From a checkpoint of a small transformer trained on Wikipedia: RMSNorm before each block, biases on query, key and value.
Each number is 200 + 30 x the weight over its row's rms, rounded and kept within 0 to 999. Layers, rows and columns count from 0. The size before them is the row's rms in percent of the matrix's.

# layer 8 attention output, 512x512, rms 0.198, rows 0-50, columns 64-127
091,197,185,201,221,165,229,209,238,231,212,203,226,240,208,203,229,227,266,253,201,246,215,182,191,189,217,180,187,187,216,199,228,172,227,203,238,202,214,219,180,207,179,189,237,195,235,254,207,141,179,212,211,182,221,153,210,220,209,212,167,189,201,210,198
096,233,182,195,201,208,189,167,202,177,243,192,176,187,235,245,183,159,199,141,218,192,217,183,196,184,156,210,202,223,199,198,169,211,211,229,203,263,208,187,222,208,197,175,224,251,153,177,188,184,219,227,193,148,209,194,215,229,211,227,192,222,213,212,188
095,205,245,180,179,239,181,211,212,190,207,202,211,175,264,175,212,184,209,141,233,239,203,245,193,205,216,211,184,195,218,219,179,169,221,193,177,212,143,201,217,169,205,240,226,166,172,170,218,192,186,154,164,249,212,216,190,179,262,205,243,204,246,264,174
156,174,171,146,219,193,149,254,178,162,251,238,220,277,186,220,287,192,286,175,188,186,254,136,152,155,299,262,170,234,218,178,252,227,211,200,203,206,160,245,213,314,163,185,172,203,225,245,191,171,189,269,117,171,250,286,187,225,297,136,178,265,187,168,228
097,235,150,158,183,214,190,197,195,161,194,196,176,245,232,241,221,173,181,175,201,170,233,215,173,133,243,192,176,205,167,196,232,203,197,192,172,223,219,164,171,214,208,198,174,233,238,204,196,218,189,172,241,197,185,251,189,249,162,183,218,192,218,214,163
102,182,161,190,199,176,249,163,213,223,177,175,193,140,186,186,191,161,182,255,201,197,251,189,190,176,224,216,198,238,247,205,198,182,226,166,219,224,174,192,216,193,194,219,162,190,218,169,236,183,186,211,220,230,199,201,198,225,185,145,201,183,238,168,167
097,224,187,228,196,138,163,202,181,212,215,195,201,215,209,239,224,180,248,220,207,196,191,210,190,222,177,192,222,214,191,214,243,189,200,210,200,240,233,216,218,249,234,198,163,211,203,225,202,188,192,198,205,204,224,207,183,218,301,226,201,238,167,187,219
095,176,189,189,221,194,221,175,224,202,202,197,204,166,256,213,217,201,179,165,203,183,218,194,187,185,174,240,173,223,155,181,188,245,199,233,212,158,225,173,190,217,233,203,240,235,196,183,224,192,137,230,222,167,205,200,193,198,199,211,200,183,246,195,200
102,228,205,183,274,195,206,190,203,214,229,244,206,168,232,157,208,215,205,192,204,200,212,243,247,180,179,191,167,172,205,231,163,210,171,221,200,210,190,211,205,243,173,183,239,206,163,244,202,173,188,202,224,157,203,137,209,214,180,166,231,186,188,229,202
095,202,111,188,215,236,210,198,193,191,195,190,198,194,203,191,185,194,258,169,186,215,170,242,225,218,207,204,191,178,212,220,190,201,183,193,147,213,219,218,161,212,255,196,193,214,268,176,197,229,208,215,225,188,213,165,193,208,214,159,202,174,166,230,257
107,230,179,184,162,247,216,158,208,165,227,171,211,198,194,199,185,226,214,184,239,225,194,191,243,211,146,227,161,186,168,162,220,160,190,266,209,243,198,258,206,208,181,180,216,227,211,181,187,188,180,209,241,193,161,181,190,182,159,166,153,219,228,230,229
106,189,202,210,205,218,175,185,218,197,170,160,205,190,180,203,153,202,192,162,213,199,215,229,170,223,143,187,268,149,204,194,193,193,180,177,161,155,205,234,218,202,239,198,167,200,214,171,169,224,185,177,135,169,191,227,208,179,176,210,182,166,216,187,220
100,240,197,247,208,196,183,182,163,230,199,175,197,195,180,180,209,189,241,272,160,192,207,181,221,221,183,185,186,182,230,222,201,202,227,205,202,197,238,197,231,167,212,202,244,182,218,173,216,185,241,162,186,170,216,214,196,192,231,227,189,171,187,200,206
099,207,175,184,175,225,185,262,193,175,188,167,185,217,191,184,202,224,163,206,235,190,163,239,217,220,175,217,186,184,175,191,217,226,175,177,217,226,196,210,247,199,181,175,222,144,209,187,178,228,214,170,133,216,183,203,178,220,221,202,217,210,173,230,181
104,201,214,196,215,177,184,193,210,192,183,224,239,203,198,217,182,233,183,175,213,244,207,178,210,181,182,194,214,212,206,167,247,205,226,216,221,161,223,209,237,195,196,247,202,173,164,201,211,251,209,174,211,208,147,266,238,190,171,181,150,206,211,207,168
097,165,179,225,210,171,235,207,204,251,198,217,208,172,176,193,212,177,175,217,186,208,188,183,215,222,283,213,193,157,206,223,237,161,212,207,200,142,225,178,211,231,198,188,216,195,192,158,201,217,250,206,211,190,196,219,211,182,170,196,215,190,219,198,217
098,199,199,191,180,201,239,213,166,182,224,188,185,224,192,191,199,195,174,224,226,179,217,148,193,200,191,231,188,209,165,189,160,234,164,222,218,206,178,203,212,179,187,172,194,231,236,269,168,202,201,235,261,200,233,193,184,192,231,189,207,204,246,149,238
100,217,213,156,190,184,198,211,204,225,184,172,212,195,172,188,194,198,179,247,237,190,142,226,146,208,174,201,262,181,172,209,158,188,150,217,220,199,287,191,174,194,199,263,192,203,163,226,174,218,202,233,168,210,233,196,213,223,186,193,220,216,223,174,193
106,231,189,207,205,194,213,240,225,200,188,176,161,216,191,208,157,230,233,157,234,182,184,210,187,147,140,163,216,156,180,203,216,220,164,201,217,212,226,168,185,161,186,216,206,229,201,218,175,172,222,222,222,161,163,168,207,178,189,222,229,207,201,218,182
090,237,203,145,223,220,179,203,234,209,204,178,221,186,246,224,213,148,194,190,225,198,187,218,209,194,177,253,214,171,175,221,248,211,188,201,178,258,191,249,189,159,166,191,209,201,214,151,214,183,178,202,190,189,220,232,200,200,169,193,221,251,198,186,185
108,186,218,204,200,210,183,213,205,207,212,210,174,165,192,196,226,230,238,226,149,245,186,183,213,219,187,205,210,186,249,228,150,203,235,197,173,221,196,198,191,189,202,220,183,149,198,191,175,208,170,172,187,199,220,172,193,188,235,215,204,218,204,233,182
105,204,254,212,186,242,224,189,187,226,193,146,203,229,179,157,218,207,206,169,222,211,182,199,169,200,246,153,177,207,232,196,202,217,204,199,229,194,244,198,176,181,227,187,194,170,194,181,208,187,220,197,235,202,231,228,214,239,193,165,221,191,197,145,193
099,220,168,204,216,181,237,232,219,193,224,191,220,256,213,262,170,212,241,187,183,165,222,199,194,173,211,212,223,167,260,197,191,201,228,214,197,209,167,191,181,223,212,159,171,195,192,175,169,214,152,194,222,205,205,213,211,229,212,140,197,215,223,179,220
106,153,189,182,196,216,212,219,226,212,194,218,188,214,212,227,199,169,244,195,238,217,232,234,172,203,227,221,187,200,181,193,185,182,204,190,204,164,152,235,241,210,195,220,208,134,212,246,239,207,196,172,180,224,253,257,201,224,193,223,234,202,218,190,268
106,166,200,173,185,217,191,167,210,235,243,226,213,217,159,160,173,146,179,185,180,219,223,228,145,204,188,212,232,220,193,203,170,200,238,205,207,237,222,171,157,178,193,213,213,191,213,192,205,151,242,211,174,195,213,208,202,213,192,249,248,161,178,174,181
098,212,228,190,221,252,231,249,213,220,182,201,235,171,210,154,250,186,191,249,195,175,174,189,216,232,212,182,146,270,175,149,152,194,215,207,218,194,191,215,216,166,197,223,227,167,190,248,191,185,196,170,167,210,251,217,217,181,189,194,181,151,232,234,200
097,255,199,200,266,184,197,211,250,207,223,212,203,186,192,166,192,190,238,237,197,210,197,207,186,185,201,212,245,235,237,202,165,190,212,196,211,197,205,210,185,165,227,242,219,215,175,244,194,169,236,177,187,230,214,191,197,181,167,174,217,228,142,203,227
100,155,184,180,198,250,227,210,180,187,215,220,174,166,179,176,191,182,188,148,168,199,223,193,166,236,157,166,180,190,194,198,178,178,183,223,203,256,182,209,170,201,168,224,219,217,164,196,210,274,247,183,218,209,187,198,218,185,206,264,200,211,225,185,156
106,205,226,192,175,219,154,201,202,204,229,182,214,200,195,191,180,217,210,216,179,193,259,261,247,183,241,138,216,182,202,191,198,218,216,235,184,217,180,182,196,171,172,178,242,199,196,213,165,184,172,207,234,191,216,185,213,190,207,148,256,189,206,206,196
102,249,193,216,206,160,184,189,222,179,217,239,224,207,219,195,250,202,132,162,179,193,184,193,190,187,218,196,196,213,156,157,203,186,191,224,253,192,206,187,202,186,229,173,191,237,197,178,238,190,197,193,184,209,209,175,198,209,187,213,222,204,191,198,185
093,180,210,197,180,242,198,200,196,196,224,219,231,185,200,216,186,245,203,189,184,196,178,230,199,159,204,249,167,224,186,220,167,181,196,212,154,231,181,197,185,231,182,222,174,199,152,186,238,226,192,200,214,226,206,170,166,231,227,167,196,206,207,208,207
098,175,195,248,217,192,184,219,213,130,168,240,157,192,185,163,193,189,234,193,217,191,256,165,186,205,194,185,162,169,190,172,180,206,201,240,192,228,163,199,197,204,167,205,225,200,222,250,179,205,232,201,183,214,169,189,184,168,199,206,239,169,177,208,195
094,197,195,186,229,191,194,219,193,206,189,179,184,191,188,173,211,183,188,183,206,214,188,204,205,156,202,157,218,157,179,239,190,183,224,225,167,220,223,226,186,201,268,226,225,211,201,185,191,213,217,274,199,181,161,188,217,217,202,211,203,238,250,230,189
107,210,192,198,205,171,193,170,169,210,164,235,160,206,185,202,217,203,185,143,164,221,220,254,172,190,214,161,252,220,249,162,190,218,226,191,189,181,208,178,239,183,174,194,150,208,139,136,195,205,179,217,183,136,181,239,219,177,241,219,205,212,199,217,156
102,216,194,229,158,216,204,181,183,192,187,186,188,180,193,182,196,182,206,210,214,151,215,178,224,235,217,199,222,178,176,231,215,204,163,218,190,181,209,230,218,212,186,212,178,182,256,203,194,149,182,202,174,196,169,206,194,151,223,210,177,229,154,182,213
101,172,183,219,248,145,190,179,143,201,202,197,201,253,205,214,168,177,223,145,177,207,223,159,194,200,210,117,154,205,192,158,211,212,234,196,205,203,199,192,189,214,154,188,216,191,174,181,204,225,217,220,170,206,186,195,230,221,187,213,194,164,172,141,198
100,222,215,240,169,197,205,204,199,169,184,233,202,188,192,181,204,210,216,165,192,198,185,251,236,166,184,171,214,194,184,175,195,143,192,211,195,184,227,181,208,151,162,194,190,181,208,236,238,221,204,186,219,192,202,205,246,191,213,199,221,198,223,172,193
097,204,249,212,218,215,169,192,224,157,182,218,228,205,194,174,188,204,184,195,193,163,217,213,176,247,165,161,215,220,197,158,268,210,168,219,231,198,202,208,217,212,185,213,212,232,224,199,199,202,233,223,182,163,210,212,216,167,162,202,187,202,219,216,220
101,210,230,221,189,207,186,205,204,181,193,268,171,158,196,196,185,227,217,247,207,188,168,199,232,190,230,157,211,194,197,242,206,177,214,169,212,181,204,215,225,166,217,196,203,211,192,202,193,216,219,150,208,242,215,233,206,210,249,200,153,175,220,174,197
090,168,198,177,189,184,204,187,215,207,189,238,223,159,122,215,176,176,172,187,204,181,167,236,202,163,221,235,184,208,220,185,172,156,223,215,205,203,221,203,233,181,148,203,190,203,152,205,199,212,197,187,195,135,202,240,245,175,240,157,195,218,177,184,181
099,167,198,156,223,201,175,241,235,196,195,184,160,172,207,165,193,204,184,208,235,218,162,221,199,203,207,142,142,160,209,158,231,165,174,203,189,214,219,211,180,236,176,167,190,199,214,171,177,185,210,249,216,209,193,161,217,189,166,166,170,178,231,223,188
102,176,195,222,191,233,214,234,236,223,200,165,206,236,176,193,191,194,200,218,199,203,206,213,184,209,183,195,195,179,204,180,215,198,189,172,194,181,226,191,215,195,217,205,232,161,181,208,236,182,191,222,231,170,134,215,170,236,190,205,217,214,200,209,190
090,204,228,188,176,194,194,211,182,143,219,192,193,179,192,244,232,208,159,199,218,231,168,169,210,174,212,189,181,208,199,241,206,167,175,239,224,209,148,261,169,204,189,178,192,222,171,199,211,189,196,216,226,197,162,151,189,258,204,198,215,200,207,151,192
100,191,245,167,137,194,180,185,197,228,186,214,242,174,158,191,223,209,218,267,237,169,182,156,222,194,204,188,231,202,161,235,174,192,207,186,152,192,194,240,182,229,185,223,245,215,207,269,155,181,195,221,201,210,182,187,200,223,234,206,184,218,174,207,227
126,210,205,212,188,225,177,264,226,203,204,226,249,227,174,202,241,227,242,157,218,153,220,194,225,188,242,191,230,175,205,174,227,208,184,180,230,195,179,204,251,236,200,220,190,192,184,223,215,159,188,189,179,195,221,232,217,208,249,210,243,228,228,202,226
101,176,142,205,228,216,184,246,174,216,197,166,176,186,255,193,224,185,209,204,245,210,200,184,246,263,184,198,185,231,161,222,183,185,161,191,209,236,163,210,249,241,165,210,198,198,205,195,201,221,169,242,167,223,199,210,184,243,211,223,216,247,175,179,205
106,196,181,195,224,187,197,192,178,226,201,225,178,195,188,224,170,149,240,182,207,162,200,194,221,184,142,210,221,226,179,207,174,232,195,210,228,178,202,207,210,208,189,227,181,188,200,179,221,247,214,156,185,220,294,189,193,200,232,230,226,197,200,221,215
106,234,187,169,206,234,230,183,181,174,217,270,178,241,185,197,191,190,198,168,192,207,210,216,248,169,165,256,176,249,190,200,174,186,198,212,211,215,191,208,178,180,236,164,174,214,226,201,230,243,161,171,192,186,206,231,181,221,220,154,209,214,239,198,195
093,227,233,188,194,232,251,235,189,192,222,204,203,186,198,221,185,183,204,237,204,180,211,213,204,181,203,220,224,195,211,209,185,184,209,243,180,198,217,214,203,217,211,196,168,218,169,247,193,226,176,199,182,203,159,219,217,233,202,230,189,261,215,164,243
104,226,192,152,199,194,207,192,228,194,223,241,151,207,231,221,222,183,218,204,177,181,210,205,180,189,153,227,214,202,244,219,141,214,208,215,177,183,153,218,197,207,255,225,200,206,177,202,216,231,225,202,178,187,211,192,215,184,208,217,204,240,201,244,242
100,207,192,216,210,189,240,218,205,160,236,209,226,203,257,222,184,246,235,172,205,218,222,195,194,170,194,206,246,190,209,231,224,179,217,243,182,215,184,198,203,236,236,180,166,174,148,163,194,248,201,191,212,205,221,182,210,217,247,231,182,194,213,196,216